config = dict(
    n_layer=14,
    d_model=160,
    n_head=2,
    n_kv_head=2,
    head_dim=64,
    d_mlp=448,
    vocab_size=1142,
    activation='swiglu',
    norm='rmsnorm',
    norm_place='pre',
    norm_eps=1e-06,
    positions='rope',
    rope_base=10000.0,
    rope_fraction=1.0,
    qk_norm=True,
    attn_scale=0.125,
    bias='none',
    tie_embeddings=False,
    parallel_block=False,
    extras=['some layers without attention', 'paired heads', 'shifted keys', 'an embedding shortcut', 'LayerScale', 'norms scaled by depth'],
    init='trunc',
    init_std_qkv=0.0389,
    init_std_o=0.0483,
    init_std_up=0.0557,
    init_std_down=0.0557,
    optimizer='muon_hyperball',
    lr=0.00506,
    beta1=0.95,
    weight_decay=0.0,
    lr_head=0.00621,
    warmup_steps=29,
    schedule='wsd',
    decay_fraction=1.0,
    decay_shape='linear',
    final_lr_fraction=0.0,
    batch_tokens=[8192, 16384, 32768, 65536],
    seq_len=512,
    doc_mask=True,
    z_loss=0.001,
    train_tokens=150200000,
    steps=6639,
    dataset='wikipedia_en',
)
Each number is 128 + 32 x the weight over its row's rms, rounded and kept within 0 to 255. Layers, rows and columns count from 0. Numbers have three digits each. The size before them is the row's rms in percent of the matrix's.

# down: layer 7 MLP down (transposed), 448x160, rms 0.0558, rows 12-37, columns 0-79
# gate: layer 7 MLP gate, 448x160, rms 0.0565, rows 13-37, columns 0-79
# up: layer 7 MLP up, 448x160, rms 0.0551, rows 13-37, columns 0-79
down12 099:104131122117067192075186141143166166148150142123130098136081129138071138140123121098127173180154168053131109119178108122123134119187140154160131093153101098111121125173104103143112184118103138140080155126081109158094114167100179046098154157
gate13 103:023149135098159140145112127154191129066121108156144169157113114114118116127163142133075157105170147152140139125126157099147138173062161142118182154113112182113157177230114099146179118162147126106061110092141144117172188108096122123147194147
up13 102:167136145171163108102147160121136104156121139047126101121074067118163143142157095107132167091116174101143097212084127139113157147139142104099141172092163129150091140133150142191103149148079071131126101180105152124115099161177194130119144092
down13 098:053154147145127129158109184166143180091157106119070079119141095082175187141109105140143074077135126165119126144127102132185110150137138112147052154077117147151141179159183179139106090164090149108095109157111163154107150115170113102161107114
gate14 101:089111100153052139150130162164108113104109106109099148114197151089098188110164172132084141116060091188119116125168103098122077129116087164056136145086145127106117150113176065155104142122212106114135088093178166145160157179165128076139161172
up14 100:105089164080125106070159140099160140152151167108149115120123094139138098158163131141097111151131123081133132093155102121124126174100093121120144110078109106124200155146129121105159116111106157110134146119160093139059141078092120156135103170
down14 097:120161095139081173121145150152076108133117092157148139065129173125098099127121094138112176159103145167109107147114116159126115123084130119092136126158175108156067115100127096210114176173128138192095099062152238143080174155138107137113170128
gate15 097:126141110149137152081164115104098169097166097149113083096074082103152179147126103108120095133130059126125078166157139110117104229113144170140121123122213106176180087122110180123099090175157119131137140177139142100102095110107166126112138126
up15 103:152124131080132100121132085097128109161118157105150157115121165183110196148133129120144095118090070136126130143094158129201102130149133067139070170183171109158144129081147158113121115118130061084139172173102149083203109162131115111125142169
down15 098:152139113118113116095119130126112109119159107107156100164128088107115035183133148140152152140152155110189093133136142111099137112164065119154094164134135121129124131205128125125133143095121076111108150115126138181101102101114080114080139139
gate16 098:128151116128112102109134104058102185141088159122156087151102138124176158189145104144137151154137174109161144140067068130088094124136069143138078117139177153116170107124096132161185084163120072162163117081118113126151076091168124119196145094
up16 095:155163149164083070078170086178113141129184111101137150119140149172171122121163083105128150137112095082136083116078131119102103151153113131157113150166093138126080212111137151099146121105175084104173147131138146148110129125174138124150142126
down16 095:152103177167057189129094165084145166106054124136111070120142099135111110190114150133112120145162179114135149158086111099087119168139143093116088117099170134106099109100138136152127105169134062139105041126106144142133075099218179129133090095
gate17 098:185115132132118153100129075111131129192177135120106138177170056077150161121160086180116145142138053077092148130089100150092092107155110124173092105104100125158124203118111135107144165110068139076126115104106165166153126093114156097152157135
up17 103:139091113075156144166103115131128102111177138137147112119097139115148140134136124102083100128104162117117116103107155175130084112138129147088114177123111109158174109170098178126060123123122142140096096116065137086146054124146080147141130114
down17 094:107110054114152124185108051135144079103161162143106082135157068073135162126186193156173201127138076127146154128121151113065160176135180124127134093191151075087134106164141162078102131128086145110153120082067150106123159128181128102129109171
gate18 108:089101133123126098117119087136088137124104135136139098140128160072132207087156149113094181136141090117102111115108111152158169070096086151098178100176152102131121114183162077192091090162136148173137057095159089107134186093079168108183138182
up18 108:149121107049073097105136167126142116160153054142105190102152092158131104094176132028137140084143170106145128144144100116155141067162137068122139093107088127121173114139150137120156121175155158111151159119192117139159133086100130123173090126
down18 102:108114150120134146125101189144125126115164144148066122089084147155159096117218142094112110139163075148210116158088128138160151131146133072075138092117101117158095167136196154083147117137142117100178124148130184171156159122141114176152120155
gate19 099:122128133144100112158129169094093100175135129127136133157156166104164141142151152090166141133107144034153171093130080094144164131152163134110153113146126150168141135188099120109176116119192135168119070141163135189148131104092122152113119138
up19 099:139127145142157127135112217100109102126192108134137153094104148139104052125160108140098205120114106122230160156151110173083124148130125133165145077105118101103124116154114071097099095146137161087177145115183118152129168096134141128121101215
down19 101:213100121142113097147092158151086106146134137107157153164160110140132133152137143081138170119102035069129111035075190065163152132109187138117158113131119098123132179121109161175083101084134212158082134127136092173091124105126174127131127108
gate20 092:169164144146109158070136116121156152068126150105121071111096120126103143115104105152133117154113154091163071130114104129123095155123124130145072068040130112083125119139160124160132089170107140161138116112169080150171089070083067147118126186
up20 100:099155246123151126154115101119102114122139050156170115083113196163076093068095165126183087165100124142112131050143154136090148098170131132133149115157115137089164168153082116130148177127145099130145213170158149111130177115107128116175146162
down20 096:132049125185142076144157107081112082072181069140162158160115133158143153155074196137101109123134156096077126127131100121098141118080139171136110140117117168143103111131095146191200119133111151202120183144132121156124075131096183144111174098
gate21 099:119143144123133129155127153120154139139135170146158101060144187121075145140146134083125138148132160117130180167104151126121079133076160134175101120167162120128159169202148156122094072173071100117145132150130054079133095137128146144148117111
up21 093:091174046108159102185083113157104108108139107145119098049083138139147094099208129048147092207087169112095126085137169149137112116112152175172117126138124094139122134147113153090131139148134181165096141123139110134127119141145127119121145125
down21 099:157124190061168157120133168117109109097169174128104139089094136118106139174144126144143109147148184123086166126132110155157122135137097174128122122108177105092069194178081116099127141138104143157149113125105127088161090102168164162150145154
gate22 101:159141156193043100056189114114052080198164117179100114113162096101089165154106126107083181123102093062109128101141138121141117186090131122118114130199098117100195184125115098125105098113109154131122088122138122103115108138128108117156151122
up22 109:131173077148119072070150122152143107152133148159144141192132095086179102074104110116149100115183133058142126169133140129157116103160111112057132176134094177082118137171109110113174124117137120177137144106208103093070174073159178113138147166
down22 107:133099165162117087073099140122052120077119176152114142186127130121112094196122129101111169125148094152141139138192159143127151085144107117115085124110099145092119194083089087129167098150087126172178179148172092151105102089186129124147103145
gate23 103:129139110135165141129091116130172076136123147142132154098135094141150155120095084103162151175151141146162132142048132149138135144109107096175198122154115114107147125158120130148088123101117132120123092195132180110170096110093128072104133093
up23 098:139119144139174115087158140109082161123057137122148112124052111115119114135182144080160139127089119172104167104130177127120116103176139145162096160100125158169120097081087073131119102116105159150177130138145110141144181112128170201178172109
down23 107:108144089124113142141164149116127073213104131145177167117192082132107119184099120131155118131143126158113124139085144074159092142134120165143147106111103108154123165167167095149115131116168101119114141146123118097131178066085119109129144103
gate24 106:102131120052148138095098169131076104150120144152150136128214145088124033117168092155141141120158085077115083048128136117142119132094161121132131139109091153121086130076111153132116073135095142144123097129084147144142176093165202105149163181
up24 100:093127186139070076149094069164156128151099155093053173169089070155077147175159118112112165125131117118179221186143097150140131102100108167175117131140082185101136082106109138175112149089168099134149160128092140215164141093179173088144130134
down24 098:114153124087145146223100113129100121116105155123122144075093120118113140126164080068131071157144095085120140160131148173099167121139166132109130097105112115129089079142067098134127136119159133130142156184121162068126145150142167100125104117
gate25 093:154124130108092113120115076118140127110157135083167107123124114169111102166135121084113108158169065177168160139135121144119140061124189159098150121108134109053139149141122195102142149155117045143117150142131037065102128190132122112105154100
up25 095:139135138145120119144117127182167117106118133065075141147136150148088139146123116116130170076153171191069113089157109172085125160119138105137152154052166108138112128154178120084103117181137097071108108128142085143162106126059144069042113117
down25 094:151102113106114099158121110109121090135115090141091089184086122131112180140135161192140115162101142155080136143087110146076177141162125102125118117133127119147164108113154171172074069096074133082176118120184136100195136140181116120143090149
gate26 104:155140183188186108105129118142137082155087122100076123083118111185111157114118209098174092142135086135132171129152112055118137092151135089170117130115130140165144124117097114126178068187093116089172115117135139158139131186142170140105084155
up26 103:146108144201127072177138181170068127192150084100172174093126149143118133081159097125115127086110099163150113119153129139143099150173126170124161096131079124113101134130141178103128074172081100111138152094143164119106096067127124108131094085
down26 094:066121100116151184083116106110131093122125146147082117110116154155095127127122121120141103193101110115122182125192070116141129115106136112157119142081108160147169191145139055135100155128134117101075155172089105134099150150117143080096136128
gate27 100:182166095112131147078180126098154124152164051088113173115125193124185073132119137076150144084132077178161135118156115155097151096122156114142045104116191122099083139150142100125145107113110072137165118125070163134095125139148117108144162120
up27 100:126077158120110116142141123190108097100075144085155076136126099155123162121128173168109138177107128111131182114120112115148183138080073163099124142082175159134156165122165139179104163098144163105143161123136139098128098106081145153144107165
down27 101:150099174119169124155153129149130108116139144138089157149132104152091137129124141111129128127083072122148130094121116139161197090119073123172096093147137169131137126079214074115086106159160146099107167157121140091164111099142116134157166176
gate28 091:150158090161115142097155137114107173125141136078134151147069200128084133150175144184148113061123179126142083175144102178110133145105138132117089128088112160141078174073157167085178120138085114118146125093117156119082105108115142161087080171
up28 095:142164138099169090113132172089136082137157124184127093159135073130138147117188097144080180154186129149137191120155111101156157170100099097127157112156153148137187174124133049094147145133173033187106111103194113115126135130179166127144097137
down28 093:119148187104113090158143165154168131176091124113155175113106095111147148152169111139125131139184152083078169146156173150047131175159126159125135161138164124125091093117114103134127230174095122150161132125109118119168144199114131095152148162
gate29 103:081082098130139153099122193162121125098199154101064158082152133148120079120076138103078121139116094181144182136147141131129061179225086157170125100067085152202119114107062162159119181118106138157154122079142161103113127129186118146107080180
up29 101:119105165080173182089097137121127156121147142098126180112096111176138072197175122074066162141200131065080162133155096131137114127160075136101111121135055116146145168131099108164166192136171109104158136075118122100129142095143131124113170141
down29 101:126099132068134141150103095156151124118125079097093125167155068095137051148108162075078129159144094177099191156129116172156100221127142121127089157147132077117103030082116170167123178126126120138136083145133158121134129078130156106127104123
gate30 106:126141130163145113161153126103121200145070141130095134102146162133112111102094063110194154129117131154103141107108116106142140087143143122177141082074054128170112139079159178106099146115103103110108120153156122126149118117140202144112099136
up30 105:159112133118129168100111090151122081205100086126087153130120126107129137163042169134086122172106088190126138143154108123153134135153152172175147110168111139119109128138202133164080140148154153109127074144106158110177141138138160154099178092
down30 103:137104167094129149114131115088116164182146131166117136132114136123119153132105092106107116155141095132083094102177088146165157183129145207156116141113083154147069152076163107131125161092098119143157162128088130164168120148121177147107072118
gate31 110:148185081125129215129124149175142122081130163078222056084152138139073127132083098109154155111132099192117146120101116126108126143123134197141118127143133151113127148093146158153135090149063119131138078146115054093141183097110154116170061127
up31 110:103125195121146134126115123056166110172136095122111121239149097141151124153124173115107116148174103150122114133022104135093119120145075175068089166098101085140158114137103153129195164068165124140096174113124078150109126157163125105122080083
down31 100:081102129157129136113152093110190140108077099118077151186119122136169126139174088147153124109116174088124140131107154123103152156128149166097144152189088040108106128160082149103134090099185161156112158131144167137129051183133094123106113164
gate32 098:151115128119167100105111103135141127089115141137138128073129088144113185151124118056134114107181128114131113147058127154149197169151159094087170111103123153157161077108116075146104107145137089138160119145055091175165150142123138123154084131
up32 102:156148112151112128153097108144109135086136196161124152150097137154167095192099155168143171124101141119086129151159091104178086128095153113111182177131146129145098089096114134137109075144082181112105152080123137137139157114226141117113145116
down32 104:164151164138134103146105163103178100082137088089095091103115130145161179117082060142139116126135138131114085137086135128096198117200091138108129100177054161146137137142154069125181139102155114181164101109183147066137165160100144147133163143
gate33 108:123165105197101100131149119125097076157147067090164145122147129171129121172102152111115139148187137110133108150115150123098115089122164069039142098150082193126123069171099128127175141096114138140191146094160114135128146081065155116109184131
up33 106:216099139103180107130115143147095131067109154133104162130161161095112147055094144194145149153078146140147181130113081128101129190116129129155191158117110090206076105121148169092117137129083146122136192143122143084092151170103079125151120090
down33 103:120073159144151111159133139178106176117137081189103103164189135045129147079109143193124143102139126217123148128107136143136126153139087152142086130182168075119108146094121123120084169148129120119128155141151152146117107098154149155132091126
gate34 107:164183097108112125099152066128166173156144126152184121127196126142110122151137233124201155118162114149197131140111131133128100071205098153164151150159130103117142145144120132121146153192127100178103090147074174077157183139138100068122108131
up34 105:119115173135101080117188126140148172174122062172129138103101120174138137121173127109169135079106134107125069076117068107129122106099095097128180132144160070122162177185104139073164161105144082153138079136125172123139065165099121133129144104
down34 098:071177166134133132113106064157172104128080106102079107119094129127138140070164121116076133129142135179156151142106121136154128092132115153103145179092120117115118150151194105153146120068098212147152138188113129133083123148108100149110179156
gate35 101:124153119086135122137112109150113172150135106106141097043136103211126130109051179094166119164106104105144123117121042157143081126129091128100153106150126135121123111100087191107084106149090158185197164079144145140143140070141127130095129115
up35 099:160092163075099134093063126154103171057142093133135116179121159109104088141117111146163096118097162127084130149150220123079135105142104147181077112086098144177135145068112100151125121166166055099112174152130137145169091144123123136168101063
down35 102:090155193151153132067090119156165126160179103151103147101098132106130152116127083194121124127100157080110125193094170200150140121112134129189075082142124083121097087055142113136162123143139095132125093132101159084171109162145119151141183089
gate36 094:100191108108165157090152135124128160096119130130032135136092120083081073104087086099099115156175128167151160175114138094116114130125170114096111137109145168100130107086096117116127127127136129185134096159149115139109119115142147121126153145
up36 094:031161139130174172133133198161113148117081163120111157086079093101112136125096054138139109135186160115123171174127107122071160136205195196109102165119145124200163132157085096093146181127182118141111155149133126125170122136114122163111094133
down36 097:122133169103112083180076104159110128151119118123100116121137101140134117145178180152137176102108133169089124077143109131187149135083111077149144124111124187123119081185161097163113139120167120064096077144130113171150118162148079170137114123
gate37 100:148179155087106097055136113098112131142164094143155156123171119087060153105116159112114150057187118150159096071073068140096161133125113133165136157139146176102109130149111053180138142127112151164133132131101143117146104110112099090170080207
up37 095:171163108124099061082152136114126093076153103105127107124061101091124149127062069118095173109175106166161138094103128105161181138071134145173175107120174129102137116150130092054230120117130153159129116098131148120104102071110097138112135080
down37 100:143177147088151092162141115113150130157171184146163126151128095183135149198132136173060148109147160109121103100144152091131136077108091149153132116109165216125165171136126130150089144165111155105093126123116139109075155112114087179175108176